Weights of a small GPT-style language model, trained from scratch on English Wikipedia.
Architecture: LayerNorm before each block, learned positions, no biases in attention or MLP.
Training: a variant of SOAP for these matrices, 143M tokens, 2189 steps.
Each number is 500 + 50 x the weight over its row's rms, rounded and kept within 0 to 999. Layers, rows and columns count from 0. Numbers have three digits each. The size before them is the row's rms in percent of the matrix's.

# layer 15 MLP up, 512x128, rms 0.348, rows 243-342, columns 0-63
101:489416560465471533471469484421493459499509484515564589483602412635494511554538500446495533408547426543517442590453597529539491505512509510458476578492502486495564397512468518481459448466553502
095:500465406443620553552499448493502552550488473598484535551477556466574447554528539493562507494586520515464471515512459550403528454545437598516492451536521466450510454521460373499495473453464446
105:443480513491446541481524569484527449553594469570575418511513459507552478538553430590545460504480541466480558572514464502485507365530463450498563374557465426480491596485489556534477471512454490
098:492456503452517511443490485595482488485437496438545558508577545476416559489491579545402478520638500445464433554481513431459513573452474461470423523436537467466478552469518533476500555512523509
103:494471504526530526513543482602506443448575438540530526478454602527457622518468530446487558530526442472445579465453480524405516565482523543474499542628472497500540501496581505526489465489493547
098:464482526464519549468511483453557520494468479476446561440469472501495552510537535544460566524464411509461472431498403590503501484439535394444522568474435438553383418480515501523496553538530496
108:562545538494501512586488509442552537474487458423461484478519449520605450505568519537491525619528521502445456510540535463463503499459545482496524528409589506456487556529567521474485550607507553
104:415472455487521490405523531574560543523486452551542462463462527506531570453525497470557609440546453518554437454537521531453626555504463497469539511565518467494418479568580616576461501598490520
095:462540488462510432506471425481405438431550519544486529544506518586525395410528494532551556538468526478547535439425504474429465511559427479478551503434451511476431498608553477514539564493463508
093:416488580491575550530525550555456425494453509587433514592503522501525498474532537470528411493515545542434517512559560540408430388486524529462506496393635449554561584478549503556554522572465476
089:619517452450548515470354502558521492564480512532529441545569544592484517392466453494537513451483439545447558447375472536456445580394591466484510499460451431448534471533580436485537424533558571
092:486574509435478486517555440436407572434478512486473488544452540545476546513486435430576555550494554478454547470578592607464395467438488600483478590494458490483546486511451413377519486526486429
097:465533510503440452488499491518479496496476491515496540557437523553484520526514523498516542521619467471532335483502444557589439513495546557473389440429484498562543490551433497433445443552471485
096:553510555495454417572555493500490511448524509472565503495459525579455493527488594559448415546471612452564444523413437493503586445489564508514551525527392526541495471472515566578518462601540490
115:483476384496480466537523508525470530463503489612606495452403383501379487579449611487576570495512530511472536512555540489520545529515492523513441514476461569472538493428555468469503547490556520
111:433483478451467508434433361411423537449537557467493547476468499578604580492511458537557477462612484582567500505474605552448451479536465504526466480423454602478487516487527500513533500483510441
102:457491535441537517431455423523526479493543462463513486499510396351503509514496501496559518485559477545512495526558511549518353551474491478502480547479518462486436475582530483448441476489601489
099:412467497503495491524525519492492543507454426381507483442538540482550523529506404465533464434450500643376613454483487471485578488418513573430472462502515511479421534513538438494457484452475557
106:499533533531468516536500466432454536485473463426539479451527462455446445510612453476492497505491503501524492410539527521408553364585532422536523484439480491524413552477491557576478459419529540
106:538476472504503461569477501513569564484539510491503472517481551454413477534469494476383505431465455560470521495546535607510477554469574490420467507556431498466489472388455542414537451497465501
096:542424445527462625473470465484455490519493440548510469519403499416539502572455476451470539509517581497458466463508447478445504510493568523503544426647479537471483546566544490417495441530530512
100:451474554349535485562483490558499472468520487546506572502481438446568533453459589531461518525497583457435445517568479440552506551517599575456407521451416401455533488557504533543463470504526578
109:459524462515422458430498558435494374404405534448498542458534543524591409497527459480527577485503516462339486538509503537409478528462547596538520561561458467460586477459481517536462457496555512
099:491535518520459453536470535549517585462493450454553435492443571523383517418587513555568538504467467430468419457452525545514391502498547527485468525624561542551524460472496471424601448490459596
111:518492479544470489558519463522477410481615534395465437552420484522361483620527523467484551462492542553495510476515503428492435558507453537437510513458467534513479490549383516449522366461497431
101:496579471537490471445517521557516444478471500571534588542433459467589495570496539462529437548484522409548444383413462469574474437516605503418486505494474476502559614454504575426607413519447411
103:462451398494535565556555477503439481413469445455511523551499519463553483454523597424512526398588525553524525473530499572525545475503530410454554523552450454520421543371510559540472541521434544
096:535493531479501453407516477412509529566537453534601547500491574443405511404552529515489482569572416567508472468591550514455467399490493460427512582524485560548449504577525490437522544529427464
101:573501434476468389500503492419525378478485476484614496518467355535507486573422544521466571520559520488616495585480542609475523521453440553494543502442607482539522505524486473411445484457495489
101:558505514496514591501503481482419563580486421505512517503502477427537470460511546470497502438459493523467472469492434556382463392424501552502436452571506473554536494538526526534383489409565554
091:531516581466486564524423505496518474563560534490489431494508455479520522423563536486568625411586444574447491505528512515513521470517507527525533520455511500557516477391465455625456429457484466
096:459470519456489518539505431496507532352452523520493503507490487389604534509513510444438492515546561476581543498472536471518596514496482510540471552455505484434492562510474416543463574520450558
090:447419582435531507526537567471445501507454419552547519529425566467488459457481541498335532525451504500486464423521506554516461486485496506474435511489543495452392560528581553445550550476441470
111:472505430490438494432380444492456578479471421479433548391540513456486469493523527449456566424550473469521581467486467458476588567406485454485532575506452547535585431457479571485483501603400584
104:505526465460517567521492568517578518421564493393482435517444411452536487515571534476304412526545444493467509578540459464481566507497568482455485450491502586478499516449578523511493538444545489
100:512478565547534433493488497534400519582535544543507563549531504423417437486471496531494493517504530503446475463541437554459484548480501483517416417337554548467573552519447426454459470582622465
107:439416481497498549500506495609406542450529440471534492465493525411527491523583531483505431549538526451456508480539542550521478536548407382512499461521556433574523499457632442539586485445490520
108:555549483519493582579521403555537533488513461561593461469493409497525443377408501470504494526465519414525491478583532506480566430433579528454516547477490506466413432545543534524537494516459561
094:520567390491576594518544436513524475482536500614511520440436503483427483460521583564605414513601519492488488488490466477536520499492533574408552412475396403483572553474458521513502508522513456
092:471469479467520527488539494528511558485533518568492581428440524601527487499538534528448361441540496515483533512494504586477447532497544527519515476435442524488532525440503537509540448469482401
102:576445485471535452452524566496559468513514561476446446529589542476484492481456454492456502495492525472446476390519534568545563522526460532491472608481508508510446493481466463466514504415487571
100:508593546476520474442574464516503485485510515466502459478502501500592411481543562570523484480449479524415552599421569499437448508480550515509443523577502461538470523569454531487451624448574479
106:427537472535562537482524583527551429481471362486497533504565511382551500402494481466536505533444534494479587559416485491470461405476500532478476573498494342498466520497536434544538496509444501
107:562469574537512482511513550525569490537452487551493513505443455489430430414525484472486433564530561512566548411456444490524519518549474447517528485513452646542456505575479482472542536471538496
103:500500530472508459484550489388599520413531531500480499463489522505540574504482469394444424558397424425533494541488544540477461395556538407499484573462393542431516523525491546484446453457518524
103:539547482515383523480487548536521432524499465509500461550539591485380450420489483463527537497495561407524488505494696593450460487558467602521556470451541476541610474543459568534472427448537505
113:546576395538432419502516521517526569507480565571503530486483422524478517510496505504583583473595520535565591553519493402476437512473580419573490527476443599444512517473500481486421496453480437
102:444494446483505513440462442575494430500412546589548530525497488453477422528556427472498528433492526496540513518415529558499442540414591582494488534557545440478462482408543474460531533652471477
095:527433512485543472479404477605435465496536499568446513497547507491481462504521545502543436518576515526509502528536479525523465518584555376413370543363448565590478506583542456514504483596577533
096:474580474590475509479499460418470471453473491543534466544507443477440491614502555519495451609553537492492504521480469429557450519542466445497453528498446630569536446449453464504462430533537524
107:456491512425502531474460391460512565552566494484451467483500341466473580507466476421477521435517565438448389497495497426538496554503420507469536549583520486524508450597428535504530524566493472
100:457504442451404455503574534450481442532481523480468502468470572502461450547431496547625473514435467406496576537436475550472445556500503511509468501439443559519529465481464464494517468428524500
102:477515503428496524535501495498565439430510435407445515439550550418386490547468507427524542538543495524504504499485361491440525425543545563520583505494461498390419417560488494509465469413529500
094:514445580484496404500518429548472453557479455640497471476454442532502447484525480350426449495467513498509534476470437422541440525442535455450534453436583468521557432572548490465511478566531542
096:544538458549585577429490548513453460543523563551535474457460520526484540566489555509459547520551532438518499429418460568476449437476462486491440508506527493425612478416519466514469555447529460
100:542497454348554578352599472496516542533433468459543571506549441543488507587539474519507373456504609422506488459528533499523508514503609517542464393469455512516509428483476511461525491529557542
095:432528488473509635576523518458463465514463520546538546544564584462503525505467508498440494551557551512477519543567427512501495538501529575493434437405472591413486464502496582450510482476452550
103:503461411485471631416406603490491502566506504511549539519422504416560511524608485566380530482458487545522525481426385528599488529424546477485528565444415493525514512500397480500482584547516446
090:533493604415572418529514499461551446433477553546489545463553481521534433521573554487606399504404578504491455508485553478501471529460482449544429557475413497489513511492538529497512454477544499
106:465479521494432532580428393546587563483500501533482486398432496468408542507542465466459498552486482464494516496481469526486491453501601491544494443533460550390494447602432503468481442436521525
085:641512504495561435589463453523447538469586511528514508437570491470542523522422466537541429514506472503514476528488551450499522478549498594488524556505553498562488494530497512487487508547378551
096:534482485467544448396445571597517456449565500526500538420465535442558549552537472477541437546490558463465470561465506502559588538585499527411426493524502455505530517515438440509471439420555585
090:551465512548551525503583511475469423585492552502500523452510480587477509527546454495576475490479579490484507493495514430551546431527552448539487497533441556442549645450495554466545435500570450
101:548492508484533455499519461552575457492534498401520545432472532477373498515502473485482507567583489461521433426474515587509624519495585448474548472498422609527527520439433517384438474442519485
105:490461512379459510429487414499532550495505540533533523543591479470463483439454484577551492441521486448435517521509481547427579447488566500369483513496517575499533446497530467526570515525528546
100:437420453514448464562534471460456390441479476564547439504584488551368537433498581540464423462534489557479588551463455437475595486429508475454448475499482494524423509504527564534482458542450580
104:555599534459540545518426464521572477428540480459449524514451502495490476467468496472452565491585523600457452531467462531484491496355568490517530447641529461505530588508393539492523500499537470
099:441479468524551463468524464577548545525507470484558489435389485472431527485501493534463473478490455541563520455557522487397465528419514476492489581551511373510433528499501643576476499572523554
094:522543504498497391536487508437532449417568442477469481470486488404486570486504499606591504565619476427486485507487485485518559546528427548439517551556540485400556440468559490454526538490437443
099:556530392439467471533395519556440435479527486418479540431562528457517600425558506556466498463610511459469537443503407484560444529473450450559541535533403484585454606495474483440511505521511586
095:534520489518449551502436511457443541458592444495469539509557494400510463660562583506465543437549467417461458483389531539516498431556464434438585456443518516562477492575488571422513477580574375
099:454557393506501456504516485422511447477519563525510551479562520502466531551380520500376379443499498500571444488514496504428457467519554444410539457576482454510477388428443556502471517535515531
094:484542544473375442488495462580515461547534527523496514496429559419533486568513517443527454521525504499532465438474404412542524542534508537498560505534527508490397350488548516505598553508407465
099:478553480451531410578576475565544472494597478365494532482467579494438662539524511548528511431465473562502450565461476465488498495552500529588511423453534453482510509469595555492575498454511512
103:485539532457487532464517453506501398530409394500475499401463398483583454520505420478423497626533471503485499524508482452521497503391509601468498481610580437493453525527503531523591481514500479
096:473422468476528486526535498450531470567450454506523416481498483468427512398582521464444559560565401392578502436475565458531465487450449478444496494521454598491608449519537422480567551520477509
096:472495532390444528483516430455440420418496527493497447553419428444526507528508554518473574498511551511423435562524558470492395460576476571405563516491552363418523549455530532462559538538456459
100:448579398438468518448452478503497562483479540514499557462643579527477573446561493531634597540555521504493602461507447631509435514470556388473437477449465538534458486556512518495496520468474513
095:498521558469553571550495559514414435522472442520608529514634475566472537551533510472540535484473431550488494576458406513594562471479547527529441482380474483472539511506490567534452493484467514
093:420427584507479593597506575553543419429513407543505424519531555452489489550445518498459507466517602538494422530399541539501531522549481474577538500542440604537460516506595561519636441551498481
101:445491507506491434508433531460434502437522465479579495544558474503430557509466536502552532502517532547466474505387511473502492510538473524562465564531605416506422452629454488452547514592568655
093:565459501474473479517454506564490413417443518492474615481491533587529466500396496619509471521566471407589464411506521560503555441527473488592466483467519518609541500473505623483509435483466509
098:539540551601561538462463556592376453451519474481517512464533483531529461455526514504450440538427430497470496487526457475460452519522532543596557488402462530486485395491411495496558500461564556
099:507516525478466473508511475508460547588488532496445521409470482535446484472517516494467516426481412381465469538555559570514519419533501583494614562490514511505530512525502504505551430424507473
109:503527435553500535523549487505480575546526453576446407425518439451495581407483425433571429446509546527469507516494448528491474497586417490487509424444450493551390624530517474531485454488436543
098:482570558466501386515524413484472522575525515444471432409490533500497452555457420575440473487545544570461453469529522556519547506514459498419506564499421457527600503439566599539571430530530633
101:599493480477491527521556391536520438498527540487469428515487463489465523548480567480473530404593536503472588448424538425510511531409493447457576513465477510586544480537531429565506526473543464
106:481539413523512384502426473537533476527565425478455561546455424440502492527577489374459460483575529417495544529449506612515505479522559537471492480400476484428471571509466558448493504481505523
089:469446498495489546578543379483549506543543497442550468526451538459546524412559505563382532453523424555538525548527485492519446530550561492465526519487536488499472457476515524445514429449512480
099:589498576564476493480508527490485590452440667432470458475489488477486494459425612527512444438601548403459517528511540512468578468443492496470491441504445488487552444402489415533558432479470589
094:461443519395461569520526470505447406537501517372545539497457543524493453613539349458487483538450531552468382512495440508464477583550470509540502562462543460599533477572521457508402500526424535
101:576486481533511560469429536421547462520415440471489517473536496522444536483498589439488425518461574504426484595497481488450568573551518424555416509510462431495488527470520601533599474518460541
094:563421540433459419523503527601501441536441528509504483530500526601459393614482574398544546451591461522514428429505463521535553512437523542524409510451519484575554594447507485461584497501554556
097:479454535424560552532610557476531431536532551575526466455409606561515477470498488468420602467581575490567499428455560516466390459481510486553492448474497485535428439541487456563513508475405494
108:475456505568430490521464468508443487475399474554529507469457417484425542493573380528465479567485580546482605461485523603495498393448532475422486453485465525493504432478470560516491458524505519
102:437553534431461476482495469596538501483454555466582521473409483379493533522444471541479513561510545571388538460418518451624506581530580501471546561476481471493429538495503477375458593464581488
103:481435543400422545505551465443415530518539508490472512422439681539438534541419469476496532438533476438465469411459469520535455460495544473539481519495631581450496503549564451401519512547455483
103:454479515485467506550570413522579522499412442506579451472577491508480516502615400521505477487456412537507495491568505521523487469510487501449445460460549526565455520502556544447476517476495523
091:458469577462560542590563443437508481493447532465485458417525501556538547421452464520555486477462524478456591381540508518460458487540554455518449510543465559563508426501494477471521431515549522
103:492459562379494570517490477461484440426485597503473466498466527435565469415552580469549490483495643475429531477483437446501486449550522431523491576478539546516488612498485513600546445450500466